Weights of a small transformer language model: 8 layers, RMSNorm before each block.
Each number is 500 + 40 x the weight over its row's rms, rounded and kept within 0 to 999. Layers, rows and columns count from 0. Numbers have three digits each. The size before them is the row's rms in percent of the matrix's.

# layer 2 attention query, 224x224, rms 0.062, rows 177-191, columns 0-111
090:466482543471455451508518486468534497525536506494571509549456450465514477520436457487534430535537479553501511451561486495527455485515483496497490445496474512436490468561496486456601513494485489497535487481496430540480511502547467475484538571443552508419434522474484436460532532507449474489465489496489499564430514437449530526535487481486
088:496481511518473532526508443566488512491399462590530464523501492577542523549513497538463504563539489527561489521495510439514503484472506522480543493543518553549536569414526480501506434437441561528463547499473554545474510443470437563485581547550466566603488524450584533552500509465571478420491510493613476500512537535489480445501526516537
075:511522510547528594564525523485526474480513557500543449523439450514516518508506532452512470440470458513440530520490474551525426448491497487545575532465548512575518458495466524496497456503534588468513539530526467570419502478523452573540542531540512589489456561486492502481513473474492499452454510527519512489472544522482459578513402454482
086:522511468512485480502558468446554498517541500483446434527579496482471467487504578534530494475397543526586484455452513489489529560562536448493506554490467498502515507549488501524457499486466532526459433436519491408503471559492505473554485481402503480548573546531429482568475605584511496533504477495552452456497563474520546490487489474468
098:527461558566499503482518536520472444486579482470521491505538518404561504497472394493534494468546459467550499499585490486537483503547500536511481449477540426445499488497503512487579533528511393562509485429576441450552541547512562490489514553412491516474472490509491464523547528443438513486489501468439575504538451512457592483562493542459
079:531455476489501489550488546509422474513562505434451501457442539473526438482426449437551478470428495487498495491513507500525513495502441535542478463482518502519501494545439475462555530523553516456559492492534472484495523482517499460514499544554582511475491520522471454539479522490446440532531595475493496494520483531429502527550456483455
077:449460541471546511458531530466484500487551558513482481528487548510475407462503482516530480572544470409466464583487423547506513426513489542545564466490527511525482436501499528460557486511567432461487522516551507509532490492522549547515567496519460424471480445513592481455561445462522555463519503492478606437487463485518449480491571462531
081:463522420505489485519469482534518562559519471468487653487554461510485531482588459523495546479526527496455501516510511440532437618450432416515454492515495506496558546428469525441539552514450458473535499533464474492508555488442545496459482427499463534464488528431501461506502534576548494512502449492498520511492495547527585509528473438514
076:504499555520579492571553513515495511533486493492459532464486456483502436478578536615540479510543525554501555526517516460531462481492568483495431506459484508540548494518475474500472520529535488558537470550543544508434570501549516514481478556485513467452563447534539522547523427495517467483471475556496419478537524602439459493482523534474
082:500486550560492538479540472525564518516461476527574450546512446516554483538543451467481486474564481509535580534541504521471583507531476478496502521552528492461531453546504531506571541419526474551524464504460453544483483425478457486472518454484530456551520571500491415507507482446544592484500502460461489620498504459555541462565580488507
079:527500458498560492577438443497432465489500530457560504469440500548447483524500503520514486536463575464514416541501528500560527501457442553537466502447451502600468448484509441505490483498509509435493474541514559464456571492524537526491499449534484558503469499459584501465479535423488471492493484501531532399493481487515450478481497496516
072:464494510536507490593565525463467424509501534505528526536518529474441485500461497428473412515491507397474493425507515535476494444508473492534526475500510480535524536503471448452558497494505497409441460534549495519472456561493493547507481491468481536523497573452510446541503522434399473540527565455520546504401452478546473460505493559520
084:467476529506486480486519495490519512506515504514475459588448594479453503487485539579497548550522423527526425483422494489523508491482541470528476471442526533475448419496481503525510414537512552502498480473526563488481451547469530531428532502510496480573491478489539499501484497446514481490486506448527506419526484511522493453500459548502
079:519492457514587508523496487558497528491470510482482428538500556500417564489542474485507481526532550553496467587521478509509527529453482460504483492444506436458484477489483497461447588502511527500496455511416523495426500523506567506490412502538472498527590471494530452517479465494521506515477448465547514451551517573530457532455576495579
090:509560470468486491496445507542506542491426462558465433474513513593482518551514529492481521531517592529427517558497544512506477460481478512466554549534471497530503501510492544502449539451532484491498501532412509548506542426492505507499542489577476482543546488488498488516446531566575528492520563503509462469502586532496500511469536493573
# layer 2 attention key, 224x224, rms 0.0611, rows 177-191, columns 0-111
094:651518563540539513497411502490517445507573475456460520457547490502480547530469466545551507524531444461523430491618481435484517586525483506471464440478523429459450492536560541530541533509478460463588544473499470584515515493542517558461522438458525458480494516507525466513443515534539452489497447507525540465455481488477458566504542495473
076:464519420474465486535528509485450541436522490421454448488484539519502525461482524401547494459496527446446502494468528547524485508500438534488500524563574455500479422510475580529446538521505558526491455505463535512480438502510645438471454497530413495477519488562478543480543495513475523532516580478464482553481469513548460505524477559601
069:471499431500464481420480495490489554598484445458492513487458503540489492520466479569503517528503440497603563468500510538455556484493504523538535533520446548474471565550495533476556481523519427497461519484404432514547457470480448496474452450495441515519516495590536569543511511549494473528523615486491468482476443480503517479534488519491
071:536537507471512562499527568497503455516475470423510490543475433493550541495564461449476610487508499529436468490545468480507463527482516521425492428508470503502523470506495452478559531497524537492445467553495477479563487505562506493513492478537582533548530500400476528481503510451419497502461571493517477520545514507547556498536556463587
081:579550550491542487559427503519492532483542506557494460509491492509462497507477449541546471555493498520486463527521498504508517532450495454465533492487543506514521440484522531566493576518510522495604588525490448537556476548531537465570465498436524473463413579471465541561431491586506552512546391465551472465460494477499466566506521502462
065:493537545499490503421509533532515540542545473472513538540521390461506507529473534547481489426539541411562489439587455488447515482575588476467488447541450550456511526514477495565457461496480511476458489494472457481501507525459478479368535470477515500492497527488457477490509415555491479472502480536508513438535520546470535460558533382447
068:495456485515469470465379471516470429483452539594551474474525543508524561433529505565515455520448476514524514497485536558467466464538439479547464556517496470549375491513528540471471504494524449513583565516503474452492486543481514493523513462434484484494487530525579457487468566509503540511522515542491461496499485465486460486491467537514
070:497492550524521556476600489483445526447510482488466458519433561541504478485515517506481513485500465480441572515505503498528530538470482525491499492448499473500495465467521468586416512467500545501453503429512558546526431543497477463592526615471527497429609478474464505518502404543499500542520497511469426535545604461461518521447524481449
071:489512388542406519486482460533546463534519477450528471509486493522508563475484459448515539516525510517533437467549455533410464486493498481438532443540512436523496517530501463511502437540498471498496471482515499385529478489423525460477487447504468467456448498503478555513496613538563491564464560520537557542497482475446523488485476497491
071:537477456435499521525422535506455480484509471518423545416528565432486494471474519519506488554520510437541445521558513527497460430474430528486539446538578489582497495490554524520425497535519445550563509529471425526458488535478543546517468464503491556423395471502491541498489485513458490490554460528506486484388425452503443535494477504487
073:468492480515454480460550472470541547507470483551517462482554445528501459484507486555498512424455503476547558440504468507486495511604487512482517485520468595393481541517571489481449520507466493442414482521486487546492504573402495467456431539515530495507514433526525447454536439505494529496528563510467519478562479577497497384557496488449
064:569489553491498502416456452487482487514535481511474466454482534480550432457491490567469498496498483506496526559507494540497539491569520495491458543478437503493526488507573497474470474484450520483526510529468494537537463495511507494481380478483566513533451476577489444500492372599450478495461478473442442448518480477456448524544496457548
067:597540504512520464547507490448462520487456533435521514481573366538559533437497444524490505516515483541514462482524488538525496534451430472554496526491442411463475499530474457413535490455491501486524579504508426400485536533563464449511516440527473487565477510557449517442509541449498507512541541489485488526533530492512557580444539510560
066:466496524459436493502504476520548473529479513523482554446418518533555485497526513464474509475539530430497474400482451534514460509455404538578471531537475497513586563476530465552490428572452483456510557475565474504484551582432527449521502456556518516468543406583496571497586480547488494523549555564471476514472548517486547481532470517528
077:438483452526503488516504501489492548430470505522490599508435537488518531556539578455525528496496572477500551484440594500502510519537485541532482524547525527525501517472452505459448496555527532524467435534469584525450459453437464526466543504554448521529503468511565494502579451480467468546468509498458461549488560492510455449490449531547
# layer 2 attention value, 224x224, rms 0.0531, rows 160-173, columns 0-111
114:529458456463482485500532461519486480446499521458495500444497536526431561509458435572502490438553493515505522575380497564490503485400503488483510492480499512489482602496482516479504492470524538456529533551445555459538516478475500483493558590499502499510543489459526524550469505547483499444523520481498457515499520457541440487589614564488
117:506521435530495508459508529532496476447510551497589483536490494515493476514463503510542525518531504595544411520552512535569491490577473386529503506576530526500509506469476485535497457501463456557497488511553479416482484501491476463470398521521454483456426454498504464416567410432494542480507539544511604505572467445507423499454441510485
117:518498568513498506428501408541534525509475508510430502472501573471501571493476506493555510456572510518459523481543512517502521500490506493519483486501475492504500463489526544476548521519479481448502519422540525461411509444508472439571528421507504537468457500519432498553439553472509479574495597478560453519448489513495509455460509448448
117:468500485528444500470515498415525492477527538533464502471490572478493441476460503422480461453442467488498601461560609458516523521512573435572528504509515499551435517512503589522542445475491449477516477526516514493525473573533505513535462524494497483482503480516535409543508465534484479486515499500486459490491438486504526413479455534464
123:542506522524485493455515437514565447533493516533437580454553508522477596477499453568508573492427514406555491498519492408473470504446552572508494477533584427523495523501469519511500489514436528460523482465480519537534461529492436480522499534486508470450429508524480489533432495518511518462499485583484549550428527473491517511524525533571
116:530472526481554519490528479451522526419468466536474495466456467524525541483472359513512556478502529453479493562506506506464531496532536492479550465486525526483481465496525441504509539513550509479534531523481483458461476480541600562505442491427521548470446531506527507481500486523533497492470435456588470429495521536452441474534511509481
126:466530483486480477493484434557467457574463510470571547557510510435500462621506562581514480536579513474496433491550504546499547418503485539514432467488465529501548384461483482531518472468458452520461431474515489488513479532458508567479521471519478493489571467494499482524502540459511466595533548461508493495457491476513519444590511494461
122:470490505479467460453560418466430508535472520483490447467503565539424517512476549523524512509475509481402514498516513472520471485460471505483454503407547511461531504471549595560550510501479461463460545569417485438413552475547548564585475511412550463571513511543451466503442496455576474495571498422483511530486511507507491493529471531482
124:513515473499531507435437509545446495489508453490420527534417475472528505465522466527527458434539504461532505497464473494509545496515628533424538471541509485488451425460480477404453554538558526438489501491450520479491436478557553472431534513498509489432506506425548506481503459528476465473487461470499526530511527462559477477517494502498
123:399477481461551509472410464454529520531530461492598550520506488491538451534461564496522492514536463504435532466472527461452578429547518448551496525454550493463528486478567444558521484467435449430476465492546478472511458564487583514505498474461521504440506494510486499462556486538520546542506502437433497500540507590462546453536504503450
116:485486446470531475497442488485496508581469499449504559487460495469449502548452428596517574441454539526514447510523431464506516537561422453471552527453549497507494572466398444568507468524548537470535482504528469403478447491481489478504481514519443461448464468506532428524534464489492485481562539531412500557511505492518477429425444549506
119:512551529547488491543512474439575537488489478473462509536500551504489564472458522592472495513507484534521548531547512455442509470522458488512412494570519490502525552556513557573476564531477514494492526533425568523428494508501561414531503510550483551501480516483506569455486510527483505465485525400524437441503504495557447468457445512539
121:491489444508463497485459499436440504478480551533568485481475519495558445561471489487545489500510499453505518525486526534546501467436475442574481471459527525483485490543484484461549498494449526470490506545531468423502491471563577463511475481497542514533416521496483582488547470454463491462523647478538505577515492443497481499508511596564
122:470467475554550458549524502501551451474491504524536634512477517525476568481556515522513471534512519482446481532526494518425524520516508514534477480475470454498474557472476445567528492462574564535547432503482502538526522476486487440492535549508491501477463513524576509452464452496487527510461542547509526503469462487464495510459543512527
# layer 2 attention output (transposed), 224x224, rms 0.0471, rows 160-173, columns 0-111
111:520480512511551533505409558505528523585502524578487518493551503535432499533568487504537550534448519461438547510429468490527479477559551515457486523509505458529454360512530491467532501516469493534520481565512418404473474479460545511546455417517438520482470466512446446408503500466455473501499492520437498477505504523505480515441487549494
114:452461566487495522468533469423541517453522491527496497467550605445583517528528545440525501487491459467469542467569465545445462541537492515434578537466461522485461520474581542468576509426472387565529496475475492525504488500505551498475507500496514527458473513506487455545530488554543494454485475473470485539459472491505471464520502487549
115:475495489491484425485486444472481522563491531461516534492497465518479527480496515517527486546458487441599479521477542466518443489516503430568475500547523466506493478484468486489434499518452438590492486480493495563438510508517493527499535532522502419447503515525506575541537433553512492534583503436449461506466475455575518556551500488536
120:481443558497545461511510462466453492512500473494497519557471503466510547474541457545547584520521463453488454544398477486572437519469443545445451500530474452498551459568450535376494459504552555559482481495496479567448491455475487534479494505455523477477500504518441505536576485526525498525460518453550505523481474452482497531450534530484
120:538457512540454499496490496570490527487553564449473433415491453602490563527524527546483492531494527584504518486471511496557485492485534482550455479527490504498566495496465452543409512538485478455421515511455503482526418526549593518476464519568535585484531503574483547443510490521493556557566560516467502542549536572518484457515515501420
118:528543442484525485550497462504427502523529496499465529505479517494459512461547585538583556501564485478513521455452452473482394537533466440544455473507523523487542546407516470477572437496510439514535568499495461513487538504461487486508497499510431460475467470529522473538468491520516544489462493513475533509587465491497493483443498427458
121:443503490448501498525504555446515456470521525473440540561494496526515482500479440431523471527484481427513515506536438567432548458460567453543543605558516472538504565506519516494546497500500538504453560485515477488459468519475509453502484488575534487515512499456489561512491435472484488441542485566491485519484469508510478444509461504534
119:553551583498499499500513544479551497516517489517532523562480451470473534424531466459518492582544517451548617479528496520534502522563457485543560514531443469458529539556510439413509508474473477564536516484583495533459541543464518465444454534517476531509478531440456506549524480505451533517552485497508490451470430478486534431454550562498
122:478476493538470479471455481525429507479513552477597467482543567559490543510445481488602499598487444503540424539488463479496475442539539446499404460489557482481430474504542513634567484442493442503511519560455573474530558457532502489492519418525411557452484510561525541481490582457475529508504506560499507446558499522522484488451523485458
117:452564486455492500524565477499500502504517530517427488486538413445541471494531464414457428491538485517477472462486480539469545489507457476508493552508454517483542477506412556411486471557551550560478506468567447491472592426484459429508495528497524450495436487495517532562539419464457440463480515522548457588542516419499519513502377557496
115:481520490420460490489507504495527523459541578509476452491525526483563547465570526472482438504510478533494509425493495502476501558589548554413462546499464483510492505496526508396528540492460427576442518481525500482523567491479534465474480524456482538469552539580468523500463467572569489472487514525411506514489502489571477462590548456573
116:493564550517510454486514515534450529526422456559554477477464461478465499482533534480431541568470476524458487386502543509516482572492511486542514497465448493366585448427535493479469525473542498495494408420520498508466489479498498551534505531514515446499497514458474512485474482493481504512509497489558499507479602465459599572517475514420
118:526497589495457502536604506432501482526459423468480546477523531521575544493538514464558580589473444534504517468483508505510474513636511468454546534528450451517490426539484476428585494476483447552502537444523514524425508552514461474465502545568502575389512515437502471470510479474464487581537473465496507526491489466509506517514482458504
122:495470500546511519499443495487534564559545555538458484469595488449453446511445496430424543451504555601471461466491508480517470481530482533578453512515477492516523507531482565519542502491486544507461523510552508491495489485541584611528496486510468547464526460526419451515501444552545488484468431466502439530457549532494455447569504553505